config.toml
n_layer = 10
d_model = 128
d_mlp = 512
norm_eps = 1e-05
init_std_down = 0.0
decay_shape = "linear"
steps = 4078
dataset = "wikipedia_en"
Each number is 128 + 24 x the weight over its row's rms, rounded and kept within 0 to 255. Layers, rows and columns count from 0. The size above them is the row's rms in percent of the matrix's.

# layer 6 MLP down, 128x512, rms 0.233, rows 100-127, columns 320-383
size [ 97  94 100  97  97 103  95 111 105 105 103  96 100  91 105  98 102  95  98  93  99  97  99  99  97 102  96  94]
[[127 137 161 125 116 152 168 126 101 123 132 119 154 110 110 119  88 126 131 106 103 106 121  80 126 132  92 142  55 140 170 106 121 157  94 148 154 159  84 125  75 111 123 151 120 218 100 178 151 128 116 137 121 181 123 122 132 135 177  76 119 150 146 155]
 [ 96  64 133 158 142 109 133 116 172 129 126 118 152 132 109 138 146 146 153  98 124 112 123 107 132 107 103 105 112 156 138 138  86 119 129 120 123 116 132  86 111 126 143 111 137 104 158 153 131 133 137 109 112 119 142 121 121 120 142 116  98 150 123 135]
 [123 113 141 135 140  92 124 124 128 120 155 116 141 161 104  77 112 121 115 188  85 109 109 108 152 162 100 153 143 147  91 136 131 134 101 151  76 135 151 109 162 162 161 141 110  99 175 143 103 129 146 141 143  75  91 141 113 121 102  91 136 155  75 105]
 [137 142  82 126 156  84 160 142 125 127 144 133 127 138  86 131  97 158 105 157 186 101 141 115 107 154 137 124 144 133 104 136 151 132 120  95 135 132  60 111 128 170 106 148 137 112 149 159  71 136  96 145  97  69 116  92 122 102 151  91 140 129 140 132]
 [122 104 121 101 115 123 175  99  83 154 118 107 118 169  85 129 129  87 112  93 108  96 136 111 111 136 153 109 158 147 167 130 139 123 140 115 161 147 103  99  94  90 109 153 180 114 114 132  81 149 105 111 161 127 156 135 131 109 138 127 131 141 139 140]
 [131 133 130 119 107 208 141 110 137 138  61 109 112  94 106 141 133  94  91 136 127 137 147 106 109 168 136 132  84 133 131 133  88 124 159 144 150 118 156 183 147 133 102 120 107 195 163 143 112 176  78 129 143  71 102 140 131 120 106 152 161 100 135 140]
 [110 136 126 142  87 139 187  99 128 162 137  76 164 143 108 140  82 142 155 128  93  91 145 182 169 137 122 120 150  97 112 101  98 162 119 161 135 108 110 130 136 131  80 145 110  90 142 126 145 145 137 126 101  78 138  82 123 132 132  74 104 142 151 150]
 [112 120 137  86  99 120 150 130 114 114 138 120 134 107 132 130 113 135 164 159 135 147 101  93 107  82 133 146  97 135 129 110 104 164 158 146 103 143 106  98 118 143 130 125 161 125 118 125 109 111 133  89 181 122 154 133 125 137 107 130 144 103 126 161]
 [130 122 174 147 153 115 108 113 140  83  74 102 109 114 151 156 151 128 155 180 154 148 110 142 129 117 117 165 130 151 149 120 206 162 171  87 158  85 160 125 135 138  66 119 140  57 156 131 112 106 136 154 145 137 131 124 111 147 101 120 149 113 121 149]
 [137 138 143 153 119 125 116 120 117 139 140 107 117 128 111 104 122 107  80 166 154 177 161  97  78 106 141 154 127 121 127 128  97  78 171 105 116 106 140 109 110 142 104 123 133 125 141 122 131 145 137 133 110 101 121  99 141 104 134 139 130  68 125  75]
 [111 122 118 143 128  91 119  85 118 118 156 115 119 104 103 124 103 177 132 137 129 101 134 137 130  83 142 109 117  86 109 127 135 124 139 127  93  87  73 110 153 104 167  88 131 179 146 129 141 143 203 114 147 108 129  88 134 110 160 135 147 108 118 134]
 [120  96 139 120 111 133 177 150 120 147 195 132 179 149  94 101 110  79 102 139 143  72 118 161 138 125 154  98 132 145 119 153 178 120  79 136 156 145 143 122 123 139 137 153 148 120 113  99 125  91 122 132 133 125 118 140 145 101 172 134 136 139 136 119]
 [159 142 120 124 152 162 169 130 145 132 112 141 136 119  66 121 148 121 112 101 139 115 142 112 137 132 142 140  92 137 164 150 133 138 150 140 150  95 138 154 128 142  96 133 145 155 159 140 147 161 109 146 166 166 111 108 121 130  67  96 151 141 145 107]
 [132  81 141 108 125 156 137 143 148 112 151 176 130 161 138 106 119 128 118 130 131 122 148 103 184 155 130 148 129 133 113 122 126 140 107 153 128  52 108 159 102 166 142 136 101 131 111 191 125 144 140 108  75 133 102 101  97 131 158  98 152 167 106  98]
 [127  90 116 102 128 108 114 124 148 171 141 155 129 150 115  96 120 140 108 146 190  99 131 108 114 100 138 114 138 120 168 136 133 120 130 116 110  66 163 139 115 104 176 145 122 135 136 124  77  88 150 111 114 118 118 129 136 131 148  99 129 140 124 115]
 [145 173 152 124 147 135 112 125 118 114 137 161 174 126 124 109  82 130 119 133 117 116 135 111 144 111 112 148 136 108 132 172 122 112 150 134 101  97 149 138 103 129 133 129 164 112  91  93 107 131 110  81  94 141 134 132 140 136 149 113 129 144 123 103]
 [ 82 125 146  94 120 130 127  93 140 128 118 106 144  87 112 128 117 154 153 120 149 165 125 128 139 135 140 107 125 135 123 118 110 140 120 154 130 144  88 112 147 121 150 135 127 121 122 167  99 166 131 114 135 146 110 156  82 107 116  74 116 184 108 166]
 [116 113 145 133 162 103 157 141 145 108 111 119 150 133 119 121 146 155 155 128 166 122 127 123 130 166 147 140  97 160 115 118  99 145 127 107  99 105 148 117 118 163 120 152  90 179 124  96 162 155 115 132 140 153 145 112 113 137 134 126  81 125 143 156]
 [143 127 130  84 142 107 124 114 171 131 139 150  98 132  85 100 135 167 139 119 141 114 128 104 169 166 142 123 130 111 141 153 114 158 104 165 164 131 103 155 118  95 113 157 143 169 127 161 110 115 116  88  87 164 172 133 132  82 138 131 163 134 158 131]
 [107 144 114 148 102 155 114 149 156 112 192 129 203  75 118 118 128 162 131  88  56 165 110 151 174 123 114 138 114  78 100 111 176 146 149 145 133 108 107 154 150 106 119 122 127 117 136 120 107 145 110 134 132 129 155 166 112 145  73 165 125 149  97 144]
 [127 128 142 102 122 108 164  93 123 107 101 129  90 139 180 104 163 141 122 167  95 131 147  89 123  92 117 120 127 149 134 134 100 104 121 109 123 154 131 112 141 122 170 144 155 177  64 137  99 140 123 178 100 195 121 129 141 110 179 117 157 119 171 140]
 [132 151 128 101 147 158 181 131  95 133 129 138 141 111 123 115 168 125 109  88 154 172 132 133 160 141 162 122 140  93 132 157 156 115 109 134 138 110 118 145 128 172 137 117 186  95 141 113 151 140 123 146 155 134 165 120 118 131 118 117  95 184 107 130]
 [ 79  92 138 113 126  75 162 116 171 126 137 139 112 132 155 144 153 144 161  96  99 136 124 139 148 130  79  97 114 129 107 118 153 159 127 126  91 148 178 131 165 116 107 111 110  89  97 126 108 124 118 194 115 167 115 123 121 142 122 111 132 154 172 178]
 [111 151 140 142 121 122 125 131  96 149 118 139  99 153  87 176  98  99 118  85 129 129 116 102 147 149  87 115 105 139 128 106 128 130 130 159  96 144 128 131  94  95 114 132 142 167 133  85 173 153 126  97  99 136 149 153 143  98 170 152  90 141  88 135]
 [167 164 101 172 121 140  96 154 104 143 145 123 135 115 164 102 106 144  98 124  77 139 136 125 160  56  91 115 141  84 112 136 164 108 138  86 136 118 147 121 121 119 147 166 125 132 129 149 130 125 117 159 108 130 118 152 137 160  57 146 176 151 143 104]
 [115 103 138 140 136 171 178 150 131 185 126 122 163 148 160 125 123 113 130 130 124 137  96 134 135  95 169 144 127 156 117 138 110 178  98 106 156 132 138  98 106 171 183 121 115 140 138 110  96 150 107  75  87 142 133 144 135 136 130 156 101 149 162 172]
 [116 164 154  90 113  93 170 110 127 104 115  88 154 101 112 120 108 123 127 126 141 179 136 149 151 179 132 137 137  87 126 140 146 156 136  74 120 147 152  99  96 143 112 159 110 131 103 156 155 121 135 141  45  74 105 135 142 126 123 147 124 118 132 116]
 [121 162 116 147 103 135 116 143 136 130 106 124 113 101 132  82 138 123  99 150 150 139 129 118 158 117 101 158 123 103 133 143 171 128  98  73 155 153 138 163 176 154 145 125 150 132 152 130 123 155 107  84 131 148 101 128 159 184 128 125 152 110 147 104]]